config.toml
num_hidden_layers = 12
norm = "layernorm"
norm_eps = 1e-06
parallel_block = false
init_std_up = 0.0625
schedule = "wsd"
max_steps = 4093
Each number is 200 + 20 x the weight over its row's rms, rounded and kept within 0 to 999. Layers, rows and columns count from 0. The size before them is the row's rms in percent of the matrix's.

# layer 8 attention query, 64x64, rms 0.38, rows 0-25, columns 0-63
068,196,219,181,164,208,162,190,226,209,178,216,202,210,230,195,199,183,218,185,208,206,166,205,204,230,209,209,196,189,225,190,193,210,206,228,166,171,174,227,190,180,206,222,238,181,202,213,179,164,173,234,168,206,208,235,185,199,190,188,175,174,196,215,215
090,195,227,186,232,174,180,199,189,183,233,182,183,181,214,164,212,198,210,171,203,185,224,213,205,195,184,216,179,208,200,174,168,234,208,209,239,174,188,179,198,190,208,184,227,199,199,201,195,225,216,221,175,196,229,224,200,213,205,206,188,166,249,232,187
077,189,249,178,231,203,198,214,185,173,219,200,181,203,180,193,192,239,215,196,222,179,206,181,212,225,217,202,223,205,215,201,209,234,197,213,151,185,206,219,208,198,207,181,192,198,196,158,207,187,201,177,214,198,218,240,217,191,228,201,178,188,153,191,176
087,210,208,208,211,226,234,217,219,211,150,229,154,179,208,174,211,207,208,222,211,196,227,201,196,189,196,190,167,205,218,250,233,214,210,236,229,206,208,203,219,222,215,206,217,190,176,209,184,215,185,166,183,211,182,191,203,202,196,221,170,202,207,194,183
084,221,221,181,195,222,194,219,192,215,177,218,198,210,155,198,203,199,204,188,210,199,195,191,219,184,206,207,256,202,165,207,214,214,204,187,189,172,217,174,225,252,231,195,202,217,159,211,192,190,236,200,163,175,199,230,210,211,206,175,209,182,216,200,198
072,213,180,220,218,201,211,231,223,212,178,221,197,232,233,230,202,194,207,197,159,202,197,221,196,220,201,156,178,212,205,211,164,204,181,190,212,221,195,188,200,211,176,153,219,198,212,204,174,188,217,189,170,226,225,159,172,223,224,206,205,210,201,195,212
083,196,206,194,193,198,172,220,210,201,175,151,200,183,211,188,192,187,190,197,199,237,197,177,172,191,212,208,181,211,189,176,207,218,220,198,220,187,226,177,225,178,173,206,186,166,206,210,187,194,215,173,154,187,208,226,243,166,191,188,204,207,236,196,165
072,190,206,242,213,196,194,215,217,202,183,209,233,184,188,233,181,198,211,238,213,217,172,172,226,206,187,162,218,184,185,198,185,156,225,191,174,226,155,208,187,178,214,206,205,201,202,185,206,183,179,212,217,199,203,190,228,201,183,153,193,185,181,204,209
064,225,194,242,210,207,268,204,162,204,202,196,208,219,170,202,223,215,195,188,193,212,229,181,201,201,191,213,211,225,207,194,208,197,221,202,180,170,198,202,217,203,208,206,202,177,212,253,196,205,194,170,197,234,183,202,199,202,237,180,209,157,209,191,189
082,173,134,235,190,205,202,167,178,199,190,205,188,204,197,195,190,188,166,187,189,199,184,178,200,225,235,177,182,196,223,244,205,184,212,188,191,218,185,196,197,218,194,176,218,183,221,195,182,202,190,189,197,180,195,185,191,172,203,228,192,206,199,250,168
086,214,215,228,215,211,192,189,198,188,231,238,193,194,194,203,212,186,219,197,183,168,195,199,197,173,228,235,198,212,193,177,195,215,218,173,225,199,213,194,212,237,196,181,218,178,218,221,234,244,183,210,187,185,175,188,255,194,216,195,160,206,192,218,186
092,198,191,193,196,226,207,198,212,187,180,227,245,185,237,222,228,195,164,210,161,198,197,197,208,223,170,197,186,189,211,222,199,176,222,196,177,196,196,187,154,171,199,200,197,212,199,189,236,181,192,177,213,206,212,200,215,239,188,200,229,185,243,182,188
079,168,217,188,208,224,234,220,194,238,201,184,225,200,204,225,187,165,228,171,180,193,197,173,198,169,191,218,260,197,182,206,204,222,205,198,211,206,199,195,178,208,184,198,217,180,192,180,220,204,196,194,209,185,240,191,222,199,206,219,202,186,252,184,185
070,183,202,188,192,201,216,200,225,207,167,197,168,167,173,158,188,189,176,198,211,176,170,211,199,189,196,186,193,232,191,186,197,188,219,176,198,220,213,222,225,189,225,211,257,199,190,182,191,189,194,171,227,207,186,210,185,192,200,169,172,205,184,167,237
078,226,237,224,175,215,183,196,176,191,188,220,181,207,224,216,182,194,213,160,203,187,167,162,173,162,204,202,188,233,207,213,208,200,179,180,239,188,159,211,231,204,196,205,188,214,209,206,212,188,222,206,188,167,191,217,214,153,208,207,198,189,202,195,208
077,174,160,179,201,198,179,196,213,232,231,207,191,215,208,230,211,208,198,238,170,257,205,201,210,207,168,180,184,224,203,236,185,206,230,188,167,193,200,235,197,232,191,205,212,213,162,182,191,216,213,198,204,213,233,208,210,207,180,199,199,200,208,187,200
088,177,212,214,214,170,164,167,252,195,222,182,209,204,203,192,195,182,195,171,193,218,166,209,219,195,185,199,176,174,193,176,205,201,205,219,224,199,193,185,214,199,214,239,186,223,206,231,189,189,185,158,180,203,193,201,193,191,206,211,234,214,180,154,224
086,217,232,219,204,203,181,188,187,170,205,210,193,187,194,190,206,202,192,190,221,210,190,232,193,192,176,215,202,211,202,227,189,210,151,167,211,181,212,224,176,212,213,180,228,184,217,241,197,217,198,196,196,200,203,188,276,211,223,178,195,184,187,180,173
088,203,218,221,218,250,240,176,219,179,180,194,174,228,188,211,200,167,196,207,184,221,184,209,191,170,205,218,189,197,202,213,170,186,168,174,188,205,207,185,193,213,216,179,207,178,221,199,186,199,216,190,199,144,202,228,154,197,202,203,210,210,189,226,218
079,189,206,213,192,218,203,206,181,222,198,200,201,216,244,193,166,200,160,207,178,209,199,232,215,213,196,169,181,202,211,166,250,188,197,232,219,229,210,196,173,213,210,176,217,210,197,199,169,189,190,217,204,222,168,197,208,176,209,225,236,227,225,200,219
081,171,185,224,197,185,189,220,211,251,168,215,200,228,201,196,208,197,202,209,158,193,176,180,222,173,195,179,198,193,168,244,218,224,186,195,248,176,201,204,185,190,217,221,199,166,202,191,194,196,173,201,208,215,177,226,212,216,193,175,185,190,216,206,225
081,155,210,219,184,228,202,205,233,231,212,228,219,176,235,187,218,228,217,204,185,182,230,222,211,230,180,191,189,197,199,227,212,216,205,204,217,167,225,186,196,216,194,218,199,231,215,190,164,210,197,171,207,210,178,208,205,201,243,186,222,189,224,207,190
068,198,214,193,169,194,226,221,211,192,191,212,207,230,192,208,221,193,189,183,190,234,215,226,228,193,173,211,196,197,227,224,196,216,207,182,181,205,156,192,220,186,217,173,198,218,220,225,193,189,195,165,214,231,197,248,190,177,178,209,238,205,225,225,232
083,207,191,208,177,189,201,232,194,199,189,168,203,230,198,179,197,202,208,178,193,191,176,213,182,204,203,149,219,211,206,193,162,186,234,178,187,196,207,188,247,203,189,234,211,159,193,213,179,163,211,209,209,219,194,195,217,172,179,207,170,229,163,202,198
078,219,209,249,200,199,174,213,228,199,223,189,233,189,198,237,177,200,200,201,157,201,216,154,202,236,202,177,190,194,237,224,197,222,207,199,189,215,218,205,185,204,178,189,224,234,198,187,177,226,211,212,175,194,205,173,211,209,191,222,194,171,178,183,203
080,195,210,225,196,191,190,217,235,171,172,203,189,228,191,195,202,215,207,185,226,241,193,219,163,167,182,194,222,192,228,169,177,188,201,193,199,195,181,227,178,220,237,231,200,182,204,196,167,151,194,181,207,209,181,227,180,200,178,188,185,186,207,203,199
# layer 8 attention key, 64x64, rms 0.391, rows 0-24, columns 0-63
069,216,228,194,185,170,183,183,229,234,223,187,209,208,260,184,198,182,236,210,193,203,206,223,194,217,188,208,193,207,184,186,212,182,198,201,236,179,200,211,199,168,210,205,206,192,191,216,220,151,185,202,191,171,220,209,191,228,163,177,190,178,230,207,212
088,223,221,213,223,172,203,204,221,188,262,197,184,213,217,200,239,184,181,173,198,193,192,205,214,164,205,175,206,177,208,203,178,226,205,220,200,217,173,180,179,183,207,200,189,198,188,189,187,233,209,247,168,195,186,232,197,220,207,196,207,189,242,204,195
066,196,211,200,205,145,215,207,222,210,189,198,179,224,222,189,176,239,215,179,228,199,221,200,217,191,203,208,189,210,201,203,223,195,184,219,193,165,223,202,237,198,187,186,196,198,180,146,147,206,241,197,177,203,194,211,206,208,197,202,187,228,176,200,220
081,221,185,219,187,167,203,198,255,214,173,212,167,192,183,193,183,186,226,190,213,215,172,218,160,206,210,179,185,211,184,206,203,183,200,214,186,216,174,218,181,224,191,165,207,206,181,201,177,207,178,154,201,210,158,194,216,176,199,199,198,196,164,187,186
069,200,185,223,187,194,204,235,188,241,189,208,188,194,179,165,202,205,189,172,198,209,213,178,220,191,209,192,204,166,174,184,223,173,244,171,215,233,220,179,204,241,158,174,207,209,180,214,179,186,204,202,210,170,217,218,219,225,195,191,180,191,192,210,205
066,230,199,221,198,233,197,222,214,180,210,166,238,197,206,214,201,173,180,188,168,202,175,207,171,182,202,198,207,188,226,229,173,178,185,192,168,211,207,201,196,224,242,186,173,224,212,214,203,201,246,172,195,177,237,173,195,190,200,212,186,217,190,193,196
069,211,216,198,179,175,194,196,216,219,189,210,181,243,217,196,232,198,208,181,182,243,192,179,174,179,208,169,188,180,198,211,227,240,208,207,190,226,215,161,174,160,187,192,234,195,216,181,215,194,205,198,180,213,198,193,213,182,223,213,183,205,241,220,210
067,170,209,205,168,186,181,186,203,220,170,191,218,150,224,226,163,201,218,217,220,191,228,198,182,216,191,202,233,222,209,201,207,198,226,170,193,165,195,203,213,169,222,185,230,216,212,201,196,198,211,192,191,219,219,180,222,207,174,169,210,179,226,171,207
067,170,224,199,179,169,203,200,218,238,170,183,193,219,198,188,222,197,207,207,157,195,206,208,187,183,207,173,175,220,195,202,183,205,216,173,219,202,187,205,211,231,195,196,213,174,197,228,177,222,210,177,222,214,172,194,164,209,190,193,156,218,150,206,190
081,203,188,226,183,229,214,227,199,208,184,196,218,213,212,198,221,171,156,223,203,204,196,189,170,194,236,207,164,224,208,205,208,182,169,193,216,158,192,194,227,220,182,176,177,179,224,207,201,177,163,196,202,203,196,170,210,173,217,205,222,189,205,209,159
085,205,216,187,238,222,179,186,199,172,236,224,179,184,206,202,207,195,172,207,174,188,186,184,176,208,187,203,168,214,186,206,193,212,237,192,205,193,216,194,184,231,208,176,201,199,226,207,165,218,186,191,175,142,160,201,217,186,236,182,197,184,191,199,183
087,214,175,187,177,186,239,189,205,210,181,164,201,190,237,198,205,180,167,197,162,183,182,162,187,209,188,217,203,237,223,222,196,176,193,171,179,176,177,198,146,179,197,218,183,201,162,203,224,212,195,211,220,199,210,195,202,204,182,199,215,179,196,192,197
073,187,183,151,193,212,221,208,182,243,216,214,216,199,190,214,216,195,192,173,196,212,177,184,202,165,194,204,241,189,162,209,206,200,192,200,218,218,204,155,182,195,173,206,209,200,181,165,198,233,220,212,186,171,204,152,223,211,198,210,188,179,199,176,202
071,177,189,211,190,182,200,209,237,176,183,182,182,197,170,166,198,168,195,181,200,214,177,212,209,192,195,218,206,213,164,159,204,168,216,203,232,208,228,226,217,208,216,192,242,190,213,192,198,173,206,191,224,220,169,172,195,180,166,203,178,229,204,187,210
081,191,204,210,207,231,165,176,226,176,207,255,210,223,199,209,182,192,223,167,176,216,188,167,181,197,197,220,187,224,199,210,182,205,195,199,227,217,150,184,207,210,190,173,204,219,231,188,188,182,223,189,199,177,187,183,185,190,192,221,218,167,191,226,208
077,173,175,228,214,199,194,191,182,230,173,182,198,213,197,207,211,175,192,193,181,188,222,228,213,189,217,188,185,201,235,220,193,199,175,168,218,184,196,245,205,182,181,186,230,169,170,221,183,229,182,195,185,220,223,177,198,191,169,174,173,191,209,180,230
083,199,208,196,168,172,181,167,230,182,221,220,187,212,209,210,208,197,189,185,200,148,169,218,219,204,202,223,193,172,212,197,224,231,212,200,186,200,203,204,191,192,204,230,185,217,232,196,248,220,201,200,226,208,226,227,230,179,164,191,203,191,188,166,208
082,205,216,216,220,226,220,201,188,208,218,238,139,189,222,184,202,198,222,194,189,190,221,201,189,197,169,218,147,191,209,197,181,180,200,224,235,191,193,211,184,202,182,209,176,211,202,203,206,232,220,182,188,191,179,218,225,179,198,220,226,194,219,198,156
076,204,211,224,207,230,234,179,225,190,198,206,218,190,179,216,195,208,177,218,192,247,201,186,202,211,199,225,201,182,225,233,214,153,201,176,187,200,188,197,232,196,209,206,200,185,245,193,192,203,184,201,218,186,207,242,145,191,225,199,215,221,220,213,198
077,226,218,201,180,241,186,179,180,168,204,195,204,188,176,191,167,174,210,221,180,179,190,183,213,191,209,217,211,201,184,170,232,195,180,197,195,201,186,190,188,213,227,201,206,208,207,215,205,195,156,188,210,211,207,181,204,180,210,248,181,195,214,134,222
072,164,183,204,153,222,207,207,222,183,173,209,209,181,205,198,197,221,241,182,202,205,171,213,206,208,189,194,202,238,179,224,199,241,186,172,221,195,213,175,173,221,195,201,225,194,160,190,216,220,206,174,202,177,200,208,214,205,198,186,217,221,244,177,204
078,204,182,247,155,204,206,180,199,187,237,172,187,188,202,216,217,220,227,190,206,181,187,206,195,195,230,177,193,237,194,193,203,199,177,163,231,219,212,199,192,198,174,234,179,210,208,189,168,215,201,199,225,195,206,169,235,197,235,197,194,178,184,218,206
061,192,210,193,166,164,217,237,217,192,197,197,225,232,221,190,227,205,187,216,177,221,169,214,243,229,211,220,193,212,213,205,198,188,203,168,188,210,188,182,200,178,198,184,168,216,203,222,195,198,210,190,190,199,177,190,170,213,180,210,236,249,211,167,205
069,176,200,170,181,208,187,221,185,204,193,179,225,220,195,177,179,161,230,169,204,197,165,198,179,234,198,167,210,201,215,197,192,181,218,205,235,213,233,213,240,203,164,190,198,196,221,229,201,178,202,220,184,221,186,224,193,177,194,207,166,204,214,221,196
065,227,223,227,222,227,193,192,234,182,217,203,214,175,222,233,176,145,211,197,180,186,206,177,176,174,181,184,186,193,200,201,174,215,179,186,200,156,242,211,211,187,196,195,214,201,167,183,189,212,187,201,187,200,191,163,222,211,204,188,220,192,181,188,195